Part of a small language model's weights: vocabulary 4096.
Each number is 500 + 50 x the weight over its row's rms, rounded and kept within 0 to 999. Layers, rows and columns count from 0. Numbers have three digits each. The size before them is the row's rms in percent of the matrix's.

# layer 7 attention query, 672x448, rms 0.0659, rows 497-511,529-543,561-582,608-614,640-645, columns 64-127
102:518438476484621477513422572458565558498393572567482494401419511454557542509480512547479519513609497497553468334410419583436509499471459525473505494460546511514486448547427493544564557560497606
100:429507496502489458433561469498426493488504521478377489513511489517417431488482471518538544491508528539519507462495591483567491528591530423518481558466487593512471508495608527459484558527537448
101:510479515506501457500547459514527485439504407533484517495523509395529448506564625535525474451465506441544506522495534426498472480522444512417494432503489475462507389478603502480409549577584563
100:434542474517569462464399508518579444528469498630524531450609517477549473391477460541477437461513553440519596419486482559499457518476518472557474498612463537519452446434437519497468463502506515
103:545512484502510454523455461468399522495461526500458525492624542492424484504560576579512499451531552526577500484539446489541595620483544427520456578509535533562530557526490492480528481460492500
094:520490523570536417600587464435461537472515466492528472481488527465455569498523600547433565518463486480444468476518489473534461479510392541477476518526624530599431416506526501450500461469474583
095:551493548555604585503510542487418471465508506467443445511463579531488470475484444541486481541502506428583572499442463404416597487501513531461499516399606536513478554480495556473517527552475412
109:455596569514608525557419619461464532580524531470513412561531430486541589475450471578467467481511527536590524617549478424467455547517332504445560520507524453507661500512517559593486451509488477
099:503484538392541473442485539515577553440505557385458560550483590479481471481464446490488522460515567489477435531471557524552528521531534503544453542493547525488432549355452382446422439470542470
105:618508461456439539510511498558552515513441509431474501547468502486439434437514528539543505493483414449463463448476501467432566470605447491493505541563549500478515614525557472504530589518437444
097:515490452589522399471463543508481507458438518455518474456430557476420467506529476502539501510488503542432527488465517401469498525504584503471473470517572484575534498438460493588483443555488491
104:518429485617472517493413473487578562465549508565457500512630569464515491547505487449399547528494527542542581504559564462462408466442499486617533466428441523509560566495494471462493522483555528
099:563383485465497506430512575541496498497449492540506546506500458475477494566475460543554446525515575548482556496479517594453561445572581489521490563426497538521414480478512563523469461499467557
092:434421549468535631540529402380631519540482552540565510552482523543444502439339544404458567529413479469516420439537580570410592529536514636428493504562483545490499588442459462534548449560455521
099:514505463639406514468450432506460485580548529470485465492547478450459568461563497445450496482511618562482535466502435588471490459511438462486461490581544391385533477472457467491564562482459410
112:430383498525531394556551546459447519505486510486447443518454461479454421569555518502493553551525468520413477415466413432432543480418491557632511459373554532622503614501514571498455530538567467
095:525470460520518509418521481533428532447512502543409460435544509417538453483529425465568519464577536503502532391479531448535500480590540513447447506434501539519528503543426528475548465559538467
104:544488456481438482428516535435541562496424434530488507416545472533620509608574555463439536512528539425491501588580563527440436456521576485401431569582440460392490489410503490534457526464589497
101:453564462457496417417454536534578459555463478604472456506538520491507421456491496516523525464405600468510431416526497557597534540472489550424477469507560554378489518407503540517431456517458624
116:513402493502534484532439528442441471605505432578617487529582573445415579460478543535518513522435562419580517442469477391505567599537502518544521481463483339568494575475414439529473495472468484
090:468546586471429383413506473515560503553566374486525440520496540462425564503495458506479471562523457528420537561501463404539500505547513536482501476478452500484545503573534470466547558483464535
100:515569551603493503473532507553523424523500423466468491541529532512471417567487507504535511431528571491464487483540574464535666491464490464517500393466639456426440453430365446505543523500572539
100:434592634525564504431516562485563573458542441501513526502482478544503502532500443479485433432526591636456507532523561537449494537449537497425514474515532516516509505547558508599535556341528517
100:583552472570486447507554549529553517406545473495507516565442398499515429474499459472518590413436553525457547565456568517522495509547534529415518487654495514542485475493513408395443412436548539
094:492507446481453527561600434533504428553532410483476443413510502494453494445451545539506480515567514505452449665511469461461479489480499447405443482520496474528518482501486553513535533484566428
100:548467461496488534505460502461490492551438514481506535468527515427522520408487533549386539583451595611538562421528446522502560469504519625460481472648577434534492438414422441499421493477589552
100:478442558521389480579482460523490453498456447584484521441602476501476574502581520488448547489550517533545490493455447513463360469489490426598517476421495456528552470476509462483550499501593415
095:514471522494348573413449432525610614477493560527447532521542505458529495546510476502456487552461507528622483448509432519468501498424562502495477434552572435445480442474414586412506432477545608
092:411403467488464494539585484515612533479481484550481504552487470583539493496488505585446561472471471433518514505488491471545523488565535514451454585417410543583384515507427519468474521566489531
101:499494477538456455437538450556506500561429426511466510431519399493517552411513504482519513521452624494595579397509454516515477529535560523491584493493555537433508523482471521471572495474455510
102:497445454530471474463510552507559539426587453559550439420485481411454513523542471571522563483468486431445490418438479602548579440443425517566551531438399606557435505544386493550525518521455494
096:530408490444523553398626482457478531518496557518459472452543507528424495482413429543497510416523458463450451464499553565623542555518533536563440576525505430469504491498409549453506400461472471
104:459492518524512426434518506499533505476493416638471570465464573420574437530491565429472554552517501467512497583445535527531474489485477521483511580573496451455508480555531484496463495515534496
103:458440419459618506475446521494560412570543398605516546435505500486424523496491535494499596473437512452557442376465492520496498531445513580548537548520457501442417480438506506462502507551524526
105:506511446448484519526434448445446450483463423477570558549531531476517556445432533459450503503509519435475460440589501519548559558518563496418354578457479459519543501508375537491513472442444439
101:488497490547480532399457541445526540439496410475546530528499525454453575514539536502438464557440449577496385479496519436626447396482537575534485470508544497489437561485602457529545443499531512
102:459576507465552412530495566502528463513561435477456427586505594475443510523463433479523429482542590512532490525519469572493543522491557567506452419506520502481467508546463425495540520454604482
102:459548597541558499475492620427542600541577430481527485535485512507482515467481489512515446459505462577471485608575546510370497494415498461534576436549527533445557510500541421561475486434488537
105:477519426523471533452531532520556510569529585456475575494511502432511522588466530408496495572433545517529553502493514547607470454518512559564456454486501506575489515486515400412446467515527562
108:512480484447384565508481361561474532428575567557465437451519482486437456508519601519514444468508506488467542489433412393536527473478534459430552451489529437473510575592570519586475508496517531
103:553459441491475399505412479504546446461539543451490462571563418431437514542497513471443523484466527605466473526523487446521543502468497464424534392623604457592482485523414478578443467440457606
107:500448533574494578495493454528512484451517499547507479514551650428505501579530435467492523568488531521510536521540551507455434447425504450510472503447438433438483515493509500420530324545493459
102:588429571440480577433507515556563481488559565527417466564533472473462457421514486451463545498446568417535403510437404575473543480534483491448508489525613414435473467484433513522458446484562502
104:492425458516579494534555462459567492453506486480470460489488498620542522573470442576414466476494495427507445464434449576482535499482572520544520417509481566481530506524459529538578495476478544
103:530544488516445555446506430505433510552422482501487452526579421448498540444421505412432530489510492490558471455528503519479496545448561445436561525519564486474461484557440523472558460489455536
111:346607586608484530480525517546522488507392475533535420498487469466525398568501483530548531468527483427499547480564527507431492494374467557479525535474548452483504502551556535485477324497483417
114:514531598469466473533588497484568504486439470487439457356464466428511460545462473495531556580520504484477500531488523559438408555507393421496513477530408440418519515448523546470469428589519559
101:497505491564545565566503429603488476431546461558570424396504465486540505507470509524490490449535529482508497537509520548502582535521424474493480590486438475462435465489486502533554406544548525
111:516503555501411463480546578486507525501501383523566508453532463529423546430418510520579510453512568610459467450435525516467546560469555472527527481466506622525499535490424498464601495523387387
110:415550467537448426515499485405474446506485498465503517524503474435400505502424459515568508467483480466557566511500526538406564472468434520467471449439497510506481495521611553534495517518554559
112:401397454501457465451555513521439438460521567474527400486513472451518461521487494469532478556472436579610597397542537464496482468489499484485497566431494538525524575598496512469414505590500574
115:585584484545524555582559425447485520551522372437603486494520472508505462387466520623501443533434381526498501528445450512424549552560421530525425509466450528576567443502458576521504552468549444
079:488527571525571520425524496506564530440453421496508510498469484571528523507407457521515473438522499476519543530541436449456454534476418463492496533561541453449549563456482558580442519378502462
086:475572516541516535512542539497470546486448541488496418446559430479489564607496551468478457584453499584482440540440388622603523557540553515463567530451475432455454486464468482468602471479519519
082:496543486397544480484431431490454427513505526595437418516537540473500396533629522459508499433541549568600508524488463492595512525419467546418408576384505382481490486475410529521402403360517501
082:493492532494515503457509550557501494580470443506449464482551487605471457467468471589561509580476500568466525486496490507467516624424627404507427566491402489439534603470443539495520520525540474
087:573576513462480522513426539423480479398437502511501505464423560514504507448484416454545452439431524490428534602491492459475531501470532512548489448532489436506600438397535456425442472551576413
081:491461498461462399498527498555431435574535538497529452520510546531422527527504525544487550561532538453447556408591426519621450402584412527449448386529555524583507454526550486465443440519454472
083:496531505449396531440484508549453477428428526388540491550527491597609486494553545541522478496498501519492620503422471507416482461638568446467459446502420486541547544521525438586547542506529459
085:450519552524488543463573467545546483530459455566499394528583437477571418525526497479508550435539567425500585531544514539424469481426527571523514554546520536543466489556571546533531402483497467
087:495552638485502435545609482480528630542488523470492485415466441421509489551472457519520538604476529536426513583533489563439364557456414406548497523499437492460522524537450523553452481517564560
093:449503553504542549543499413550487460436507446585527450502435521505513463451559529551556534496466556513560472439470422514462451546476495538432480600537538516405463456522450521450523407505483536
092:534468560501480491497477522468487545484517474512509471470500456615421509465434470590550493434508497512554402412411503499514415462497503483562545530419552591408428464507478512426585566610338378
086:402552530492458389543455514456544468509500505544540559519489412480479491538441470501568539455500505537531504558545548559447579513465492495539415455423507465584528475471572457504433493459565576
089:512434427494462593546561480532433400539533496418492457519504470508516501500515509482482461547420443476588611494515519467502531428556413527485527596512518545448435565584495503443471429560484475
# layer 7 attention key, 224x448, rms 0.063, rows 177-197, columns 64-127
092:443363561470542462478560532431489490546450485549449497548457437489557449472519523513550491494535433506452462480434418560581507496533537409561553495487449532499426543484522456448544569504483475
085:474448494496528579536521553583546467523567491519447551502539583537457450464464457473441426491461517483611469476499464504456484554514505508519481538482485509550502524432508494411478567554492518
092:470555436436436560527447408454507509509459409476386517489587466477437563518561564439492519476480402529542495611527601506431553508568506476547498468526457506529394516586534539513516521504589469
089:419537457449576474523505548515619520415504519522498504582539495538438531441516447469533474484560462479639459449523544500436564546411662527514521440505538561496470524489551523491503525599492556
094:459476552470443551525466518504460512517411544459577476582506553500527541525486522509524538476415513511461535456485545534524436467519511409530461552500549522539512504411449514570560543465442613
091:479435485477533475466544519519529479438453386430572525547492553521465402567580505403408493475398509613444456505493495440458468455540484437511404544484527468514448486548554428556531446444483506
090:458488466485571439556532469485488482532511480560511535577492427555503474520519473465467415483621547472447484440535473515477491521480516478536552482496467449461498534504503467524536489620490474
093:521505569519489571478639578417528497520621427492563507574589577530517574467512450452489545463493514615463529559497516526438468532568386474495526481575566428491624504623552479506537426401514467
092:488483540491611571521487513559538530496465509518495465463500527473454455461454472579472457530443573498425457408500549505619406357497576540491498532509498498544542471522520496410440471523537506
091:496448479477502482476500482475459465516534428500419611434535540543540361477501446504592441525569445576514455554421579507565381508603484484443458437430425492441507422551492487468494614421478473
086:501511500530516533447448529477482507558531438453514476576493515402470424460543484508398421539493418515440469428452465509423485501388466493427477347514438538527493515495545459490467526528539563
096:557547546627522440594471527528522539429565549562484492493567660488529418495445587442393564511530502473473603554615459504426473528456434503525501534456504473539543444460463539491491475464462489
088:498493536513514531450498561562486521478488452501508483544547445516496448554436530521453449517529551487547476551498466497437539508472514568462535407418569484430518588475456429570492520558452539
092:460362436524479481541566414498486476470437594497433508490512514551385531496435474494415471508514447521468504550458512473424498522524432556467417530498466446491495435420439572565521479503519511
093:527533507488417485582538440554548527457474534566588485487563416524557572365535472466397457566548488459516510392424457609441503493513494532541535427516477485497561538413487484517572606571533551
106:537525526548492475517516512465522503506518485492496472471530452515575508548534494436492513466563461475562432489549573547489504600421515567493579557408484417423521552519432483440473434481441471
105:497516587495487532488517526472603472451411478558420532471502486389460451536517535423504498495507432519508561525616443484486530567531413499442509534475438429458490504455564529507468440544597459
099:517555630474450472574496431547529506377485519607498504510556522522495571450561530483596514507592440515562524522575483614458430550495509389525421450560453587412433492438405575415515460491542523
105:519529543494451468598570585500564565554448485499559542418546486603524538435445472441484547510442577572473497505489428548489464567485519514522485456576590516553505502570435450450582503581474463
098:527600528480508533469478445523534450652463506479482511449587515481438487445505550453521534424424513503485484529520494509533571512474486481499540559466544555489447489467509518534546511525563492
107:403502488560539489504502542527415493402439579544487492494538505476518462515415556511494478528443506458547567467607504484443453518432537526451576468453515433505611541537620550449458460541551518
# layer 7 attention value, 224x448, rms 0.0841, rows 160-191, columns 64-127
091:559466415499469452529503468556503612566557513466506531460493520550556472475419582452624481442503509452579578541508523533586409441435590448551610607437408447435513417456480489536454495543536610
090:571497510458454476503498523532613542536525563518531416594457502556540496448585498536466574504555452512607499495561449408575408519561533473449526464471477485460520519404447560536515479464499522
097:515525480455566521505479481531485450456472491491559517502506540589449481529498498436540501487479437570542580435368441504461513541577518508570534600495570478461501492527544521500499478649492535
094:549403457526487580556556468542539448480474574429467553530561475514485442486428459464493509475550535452554622569433513456565532552508463519485487464440468569517475536574543464537430554449352511
098:492418600632497504478511455465519569540556578564530481518439513562503521422415585577550548554553568523443447472610476495430422543520417444389507526633515372469422456642420457499569558543403509
097:487563502511449472515410577460482596510506494497528537508597418548541569473515471645413490494496488513489346495486472483583488507472494486426450448507521506572390501484485479431516453430493502
094:521440537486497547552528541508502505581570498451483560421462389410527484570585537518515485450425459375477532499609502525568460586572488515463476527353562474441554477444512559444499484451489465
090:504550553427541477506505496607513557392500595399500437423449471523473487537481511481485612533406492465517408548465503416572435487490517575514490497513436428451529443493528399534319601521573473
102:448488508480629536470479498464445527535406553466441513523530434511488501430578482568492502515460467504454541542502501530535421528482469424404518531513563509498562610500531552502435456510521428
095:577419525552525420514486502418505510563538528561517495499541487421440455537425415554494462548518412567423524476485471564548490539486508551564523468573481342478501549480535369542574483500557621
096:414555504447519585545530392555543484522531463551452480386451475600537542540499495439466537534484495543497585509529472474592502539504567533517585527436526555491516503511482581426518483550472512
098:562478483453488532456529550561451476502601555534491457518462541496445414575458378603519397489503505464506511471437534427509436560462470499541450426505504480472521438555458518497614502463527422
095:503492537525460523521502375482520464428530586555479529569465607517467468477437505501462460486491535493492466480512463525465509616403468489594482499516488412596545600505489588471443480525607565
094:510374541438411529514380529508405511473499523536489458528483415439482531449568611469524509499476524456528457475474458468474416583560458566505562543465495506603455526446497512386468496512435560
094:553453458510450499539468467514585478464492613529498406577495573529448404466479474520473509446482441453450515432505490503486477578473435461446552439468620508350540564469474472502487466473552480
098:528509546453548599447475535518532488461544440445438503469536490510496585489470446534494508476517445434498484456423501516525428520607578573547533478545570453460484491512458391538512480521437522
095:539591546383510514550491508492475419473505584493432534453528536466486577457561538494483538579578452474473444457431511495563519480471487464559565444478490381543525454468460515538504498535515513
094:465463404542502583551531450503425521480462502450547487560381494440431530619513493620489472455568539545439575446513505484471491504508484438555427519607515422434489567513458499467552488586533400
095:506487546549477498534553465503530472523477495526509478594411517475484418506535450508445404593480620532495534600486485516528551437507517515509506470467551594550495496592496434468501544498609503
094:537518448588489521535469520428432563495553518436420544488514542497444488416482463433523537486419529482500581500455560565562442537439610549544427461526440467465538462540471502532474537584461618
093:513557441485516498501441467490509575522544517466514500463570507417602524546441398526562378539637487494570398618469470524462443563507534491467540479449546471543463516415476477464484515507486486
099:450508496454473511409520547496542524526556483527451429474517443577489536491492494615480537575464412499458331531605524557580472521517440485516459517591502580480517540563539442412544544450530541
089:496458466515504554480580433522504511469526546502496561538554426482415514492473421476510474464481516527550503388501464488504528446544388506527466403483409482521498496549506435423454534468454466
096:499574535568492506462485554526437501446574575474519471435424504490445437521531583528494548465442510486486540572476521508456477627512475514418390482557466488443513453481440493535559514438420461
095:412509518499553553483507400462446516529438552617504529488455514500521520497467502506532441517547488509512485557462514504542465545485453506576591509485432592463454500445537560452497533522510457
098:420501449587490498486562505503552435375548444458473451559466541458502541529555441455486492504558453398409512522468441547531541513555545451400498485470558552432490515510521535392448485501562568
092:472473523469517465456561406479551509518483490486412515473527521493473422512398462494562527534523488578509431418511451529495484566504479527407494560413470471486457595543502644489549544504423444
096:546538496528493536428473464562476430507501508512508495534586531444531479587333524437508562503462398450445396452482487334584433532530503525497498540543473505490548509507493498488526470571566475
092:454488544499581522416445410516541603546396428450599522511506475485461453551435508488509429472466506390423543496614616535543587493448514480505531503543519468630483424444390466469480408467441399
093:521456547607513546536560475468457483456557443583508562522512407474487497500385480585459548532437468525545457549476490496492445470484516500502453511508613478542537495526504453457472576536494528
093:502471484453583478579486537484470418519581552582512557524399418525570528445527477527484526494555478464468528503474511584451537487610448461484442469545596533511526475644504543519402512508507453
095:476487569526512487497589406485441451497578484439479503505554364457389540430455490512444507510421507509630523449461498430508446472455555506496475650512558581602451500569599539499370483463504480
# layer 7 attention output (transposed), 672x448, rms 0.0678, rows 480-575, columns 64-127
089:472493533562498624516473486462469512537410502467510397555541506473488541520489423500446487509490584533438498463489533505423477519426544511500419423517547452480435541467615469533634440435472384
091:462496479487608449477469481443502432526399455608519482502550519469554524520489471354449486477480405374482478542473530488428582549508563486438503559450459453530488432544499400443441592466489482
094:468454473503437529499431477599458514509557468467506458475545596525585511487513566466537504485485484493383506557500541404521512564432484573510489412546563492521540498551419566498464400474574532
091:498507468481609407419565545541488539452478521515457476439444529551505582574564474430440425526491486532459481372613503552415420424511554532595482548472447561423506488472559464520582523446571518
093:527538521440537513466487497434523441535464474517400493429567454540421445504477539493526512496440494501450441575394396475395489441553523546553430497461436532550502554514481554436508535523563503
094:538385532566559538485518536594560461496473475523543485441465446500583450496505585475425500550538527510501516446582529601437588518513529550558453520555534476568481492548565502525474551558459483
087:438467502522490557510545586511541534421495550481417475579450559511476517609443543467545363547519489542524561521461492578454533529490550454527526619572437493495518606570478488545470580568516563
091:494446471530468544478425434448542499516488492458517518413476573507550502478543453515518349497471481456478528500581445541479542516431587400577474510446563552455506490520454482543548531528446500
102:454546410457527390530472569326524487581636548426509525493580497445543547586515506502534481511534551491539464537467477453558534490437419515547502498490505477598492450450496435516566460505532597
095:583560525464553586534581593423476467521474464462516494531490540594542455543514492496528531486479532458530414493471531434506533578535513421482404571485411544444539445450543535599431466505455416
084:496443602528453345471500537533539466502531463424494436536540541397520416420600500453485470483477485493551527522515519563427510421480527411517449478509384471531485489575534417514484511480519510
095:450490427488512477532511517456490546564481521584495460519542518553601538386463504491501582536477493389515516495493421467522518508575472557457616547462475522474481493434518610503490480486478512
090:378522491427561491474527463587397573568542502474480451507479513496499548515518475454575531521560472457446539579456526447522456500536563515443507523452507547429449569555509433572512454500472468
086:433489556505551511523566497468483474409545466525417495469529521537560466530408509507460492480498566495511507469471556533435534485526484571568441539539535527462556538425570481585522455553608410
089:515584487444504506592451552347466481492463399458458605447452482519440563519590547592456502494491506565536452563521545435482426504554492604469500574475474525508502550480466560561435536410509530
093:370482488519562486509540484569531481620385481486492422574553493431489412550495513448485357512570459565531460496531454461495563475405471434451587586583425572560490503495475530436486496515604499
095:565482502536519474478539492387544571494505415486569513422534427550501507590477494520496474502474442443466438501548478441444473553435479564597476590494434577364435534525451555462472581531435498
087:476490494449390506489463559521554449454535492474445559497507491530610554502402439442552587509424382414595446547482548581552530443490534432541445545447489519512394530441478501422469519501491487
087:517511442484490396524546564486545406465576569482457502468436508555515535526519509462614480473564493489464470494468431481504500558500446488529478472511515469549444440535412499604533549465385533
086:528495505513599517455604374459468488432528445534508505484451511510464515467447599513438470568552398508442483454484360515492461552494446517518563509481528531465508504474482559504501467465529502
088:492474538583534485447577478383495522474537525583499395518452546492396508423535549491460591422521477536512534463537540534524545519494512555507445498540453537498453537478547513482521540491531540
087:490454392519501456550485448554435432558529505423593503548572512500590514482512585492478520543524536482582576502381494469476477514454432547398577517504506561489422448526453563510551455556506422
084:444439501518520651502479428451517515517477502447535555541490513500540564517537499400519546511408479556498461560397475532443449506499581456480441559559476544495581565512457475521486458527527473
089:574469434412514522575461418439501441465488380430525548621555546493525552524484560574530479430475498505404443480639415503531429474472468490524460393508521510428479509455495493485572532517448498
089:636504516523499501477530574470607502514554597449491538446570578540529497458491557472544535465524536543498573479490539397497522459543488555470544597490544527505511505526408445491475486503512541
096:520469522455564471509502475399446490515437522561410527550547478496565466549534528467554468585450510459530508455431579456443499490496488561666525451534547420573504498517515442576488524556505431
089:516550439522543492517462498507430507566507462533550415568543521471480466376514509572529534461559566537374601560479515454465485586479532403506579460526463466487544548438509445493466435495544493
096:469485501541508555549482516427482454515466454501506445443397501504505492455677598596515462403489547587559577467454522539472528421489550446488522514561523526462493474521417568499436609492502470
088:549483481586491488443521524508527513500389502584478488532509524585639478447497571486419544478537450608568570505444512542572413532490515494453531547471455632454499547519539609490523540448532587
095:479574497453586585469502533447530539610415545436496428492531537512431453500548448481580495546486441526484560405455479483458536392434489497520399452544449515476427518484540498470458487481411497
099:588488511472418590494480463379490574496522433539481443534641540484444572514484534579464546446502540522488484547541478562444499511515489507487490525465465440451576541456464542537558440525412517
097:435562369451470480575481570452490530498544586528484498456568530483516481455478560452490492510526465469411449508608488619419531597502517511477613485528449551450412453518480406453504493474545501
086:554509484485507486420459462532478452463504534517564517518538590595495447533575433437428445531512528470477431623551489464461558553568487524503475444490515515463475599449523499538524532418561422
090:526524508587515460532500506494504499465526457445435459451499529643510467532486534505492550521512568557401547488459562577440462566489359431517440443547483581493537521601473533535447550487419513
104:518575573562537444456565530482529510583467457506450505528532538508540516504536380635460527477509541478458479496585468506505531461573590484476435487541516483533457563436472515515598608511411512
099:472499404493441522620539528659494612487529498563464450523479505437559454412513497471589545466464565481518420514516517563477373470558494501507497472470517419526542483499458507577447473565605505
104:511510393492518445521535546564374507440541482501553498469486405443485538575558456474531460539384444476529445522516485543577545556488528527552526549406430497594572475540475525550520509455452586
092:453488500493521551509520516355446436584570527489454505539480490542497529474510519445490534528557427475575550503481495535423515439477530489520622576447515564477483513434439539500516494501532536
087:517543511504457467479424424498531489485428482556507493562514593458485503483433513543480515390560474532423512569415527466449507351516376492455434412472507516498544444516429433493430426511459513
091:474481474522559478505429502479509539626421396554424452534554530506549451574497579505547526511554626494506590510572498474552589508522452445484506497474524518501450536455492575437524424455491489
105:445447511607466577489460437428548533425466509496493520507496537432488485510437568477422505542496494480595454405509492522522620505500474513543521510540485468485506512523551524493577572470446414
096:438567509413509521585453462492534525455483412538531502571487500562529466466555498491479538460484433538503549481511516406559506430471483423528583409479582573466393532513451530555409622523538496
097:567400459505442478523514497417466561507514546484510566473598462500524431537445508537546481457495490524403437485480459474445427437512555518413463457494523528467533524380547410518436537450547513
094:496480519510482495475455473569449544473469457500485574479582493495531503518409478485523479498491453492474533475465555524524566505522489508564475475596520497520522503498519465509500661465608531
097:529429467470432479496540639547452521464540544523437421436497459417573473548513566530486516503448472443461658532462598550534495534476494464551572575565469544604522446425541521551618458440468462
097:600595517596483547513565459549530594486573496464584419484483579413548483548473446471502445459481471527538527478451570532490470545572603440470547521467571524486455479489428501466551530455489452
102:589502544628556480462487495552536613555550407482491516562524505540521516597521492495485530521496541467611506454465504560512583439528566445462447482457520565618456494551478564541502582454480498
094:599547517485444356469582509403441520434493498417542477485436532417497487527582406538426493488533513475506485638539505458546582550475490483465410469403456481436436514464534516515513519492473458
086:478496479501471492440535515455492537632533497545421489486424568465537427425401443504525441442587467539483477549476523444431563461632425477408496505546497588558495532478484540475534519455549494
092:622568582534567548477535471425437525509541568494592450517568511552545507458559460511492483486487430527544451492559506533467445493501535555468533421423537519516454428526444462553452505477482579
098:520444544504530503446463479444571452564444519560562488539603470491495519519508623484490500455402450482486464470509482443492532482448482459543457472575541477460491509462426572532468471568428550
090:423439436443354472366309507582424467523512526518510440396467553505440526495517536569521446487573437521534533605462436480457495566478550531484496513413540620502495534488436409457590438403514415
093:427497651470513521527522457488531456480389487375547445559478416439481504602501499456494588535433442509493539496499481492501591384498575367504465538478503497493489584543481480507573601532611575
100:423511577501544487441518502456592516410505519483443468531497558454451433550475496581455464317505494506564514465470462487538577538468448521453400459441509502504550471397536479505406553502477438
095:502572418504564500532512536452558517488450510524498419448570604488584458541477592516432470533488586479537562558578592443587389505563462422498544576447534601481471483449477554521494452471515571
099:541542422534487512459489432413530465525464539527508437523488495555559585545541497413455565488458561463560525446449545509524524495467609480398536543542484522575481466526503564427474426514496499
098:474518493533515511533391577576486462470532488395501443657486502516497496474560479598521508535608531454518552548606469508502497547520494494405459460542491346475486481422540604521523446517479460
104:558516433440489466483444499555448469597373614465649535471486440545495472528513444486486533495464555583463591479538547405550451470490592475444452514477502517474405509539429514481495460435440586
089:494528515448442489537535552525449477390485497479598499440566491477515518571487554484513513502426546416541413498506544499523595354484487485501549462539546517490514469531517408525601404440464513
092:506557400480523544525355456512564545496582438536556527450469486439493501538563512491482480500426580466460510545512538555493509522502486506517413425557501532511531514460507432420458375511461480
097:461468469491544593579473427566455448488579491451397455511495533512464504469494479430493557468506487485527476487459505509503549473546487523543487427594457492472461367547507505451479443531527509
085:380502466459542487485428502402582539505473561507415524475521614436590523503493503449561495445537636487473486545520487469527481575556503481483533576504456594460508520532511522531515402417482516
097:496494540550448440472566467637493462541558518509517550443502582467461456531538512456539486587523478493467486346514576431557420485474489508472478485481548485516459473413502506512447562516571516
090:523495542485583541543419525484523599524423528560464464479476435576517516484509471512401524497538571416487514458493506460520501495549416521479455387474465441446452561446468532399454468447450528
107:429567492457536507478482524576535422560619520545466526527496506506592384525563556624471569494476437507436477547573565548478630460502455494498512457600511385537492523550412463481503451639473553
106:490497520519505498502495502484527518455579562498448573523560463456474431558543477569602504544469513470452525552486486490559524440398507510504525509503466553559505523442496510453541505505510503
107:551456528543351513551525499462406504498550528517500412470506455502561543457510459521509471510381530444508489455511520524430538456452441458486549490498435592466456512436486520394511527472469400
099:460536636499468518411498386493491525478474432502454542509442475528545530497492590510469469523436505414522470437457568507533498476463538479473576564498520445496477477552449467418428436493548539
103:486534427473531497423523545497546464511498510468528495580518542509487512586577528479468516547535593480521594415384484522575553483505433441530529555522529470521477541457537496426437453405589457
111:433438514467505550563580446489511451449548515490605468561482519461475572517489466350549518534467487524565568553541430481547462534579413519506497468494511555428489455530426498502534563465462476
113:480490451469449417394493501466482457578517486508462576490436489541531549489464445469488543565535523444568508432521514424564459491462454506507527387504443509535466478461493484561546443462529487
108:435508579531467561544528496446475566495504554634480530485551472427475549534481480488475539471494507569432506518505453500446393509500401556466551472493400426498482499553512497415466458457441524
111:499507492553565540458594477576437546471522454521491479423444493583416490470443470484465550476501471501541503453471436452457444579575529522469527446461415554505438507462466503425442554508502494
108:553498495488408414502508400554578408441404537487443495479493521463539535547492517528542492566413595510482433478493431548575471505562482502574432545526578508491442512545511533431497439551468570
113:528573453502587554451458545519521585486469508507534559478513515499350485600492490500464515496548449523479500521505488461483474482555500503506523493496552533535434471479460416517569493487493526
114:546487481471456463501561474432488559408521481523459509535490475527521521459473549525485593483600505546493449550497601570562546526416466477487490508507465481514494519568518419507468453465470414
115:485519523633597480545369569477570418573483501457473451498500466484492547522424447569519562450509495445555424421556536482546474517511449362491439485486449483557446489540453472573524512488417496
112:563474516540487529512477650497489496580487409495519553480453534496509532566475465529534609582464487440520532558541542528454514331543521443385418448563462567514530452517525516495552549464455534
111:496523464432602545524607378515453471454497518551547450422599506485583429416453537611582477417514534453417548475516525460471596534454557462539460437541448562477560441572539493397403463586519438
109:669432558520577566454465510394467520449508498468548424544467466539510497465522518486486540484349514456517512436512499508527561448445480506542484425447500550480518489534624480435555475492438522
108:422500496533548531428493441458479490529602526516467502613517501475512427496500505523493534499517489495530544462639481560482587601542443364612467541464504411477471476529547441533528505552546482
118:511601414495559438477462494512478474536533532401468431433539439535461488428474485567479512482558556503406502444533514475537590423588443572477527589469481486521459512512478531465519437495509522
110:564583417491448533469493436528518504549600495439434500414472495562473410607521534527527444523469480518505556459509473546466475535473551604524518546510453493548536462517604561462473575455552494
111:539520585512531432448461377455620444590540525591455478424456453484507445527502533454530512411544612465505394520517483452450566449501442509433497480466551491576499529512495542392515546491471510
106:473450478477535495481468494510504380402577505500509534549495437567519505436569485509493586490498448507476448494447537522478583583596475450538508582472515511580599451545458475483472433555415520
110:569510499543488424528481551657495479484404490553484561480461486502374486547482548483506531470590424494499532561569606588465442425550521503507490556446508356518648466476460494487435513411567521
112:534515573467498470527489416531581475498526461507613440410519540505455537484531471509473483471497439478524464544488509433551497536503639473559487565523542476569506588495472501478490463555541488
110:554453528464553434478548442483534494597491510478536542482495468469532474457559484587468513558558483544507502411412506442553489523486509531528585484506498461407491514461580504468403444457468426
106:509507481438490536533504479563495541548492444514517545473511383443517591449533538502358550514489484421549438449510441464535446473534463404507493519539461451550506478505535510454460502464514494
106:502462495483449520564446488491615504552576538486414559432444576541537476456460582524507525488509499612522411604582491480477466480397519613421528570522484511416490474494513516440510500496486476
107:488566523485445528505470461473442522492523542490513500553504464491551560538455507531477495500511514433429493552537467410507543468537513552485462546499490487518541451397521558528448587554491486
108:562475460428499520567518536491573615511455605494490481568579489437443554486521484505540495503481464588531497503450473400516562485483457501571521484429506446568460496583537481562532467513484557
107:516453562459533422505447464467486505528511447515538542566598524514516493511518566493591527553413473411547433556497461429469513463537427499467395557515491499562497389534459549496443566557505481
110:511412534524459438565424529463481451457435545549557578460433530547578465524523472447446481431488491440578534486539575543466494580528439513545437522444471465534493502515452609564510568598543543
103:486474536543558539516448453503520541479493563480555459504543424562479444467470437424427503391554460487504504515552550482600479479502483533497488587456521532448460465553552511539491593428482480
104:534442561525474596569494424441551496510450561448563443530500546517466448587453475507469542435471509493429475490473432434542416508540444454500554497523468554453573512511448525465583417421471479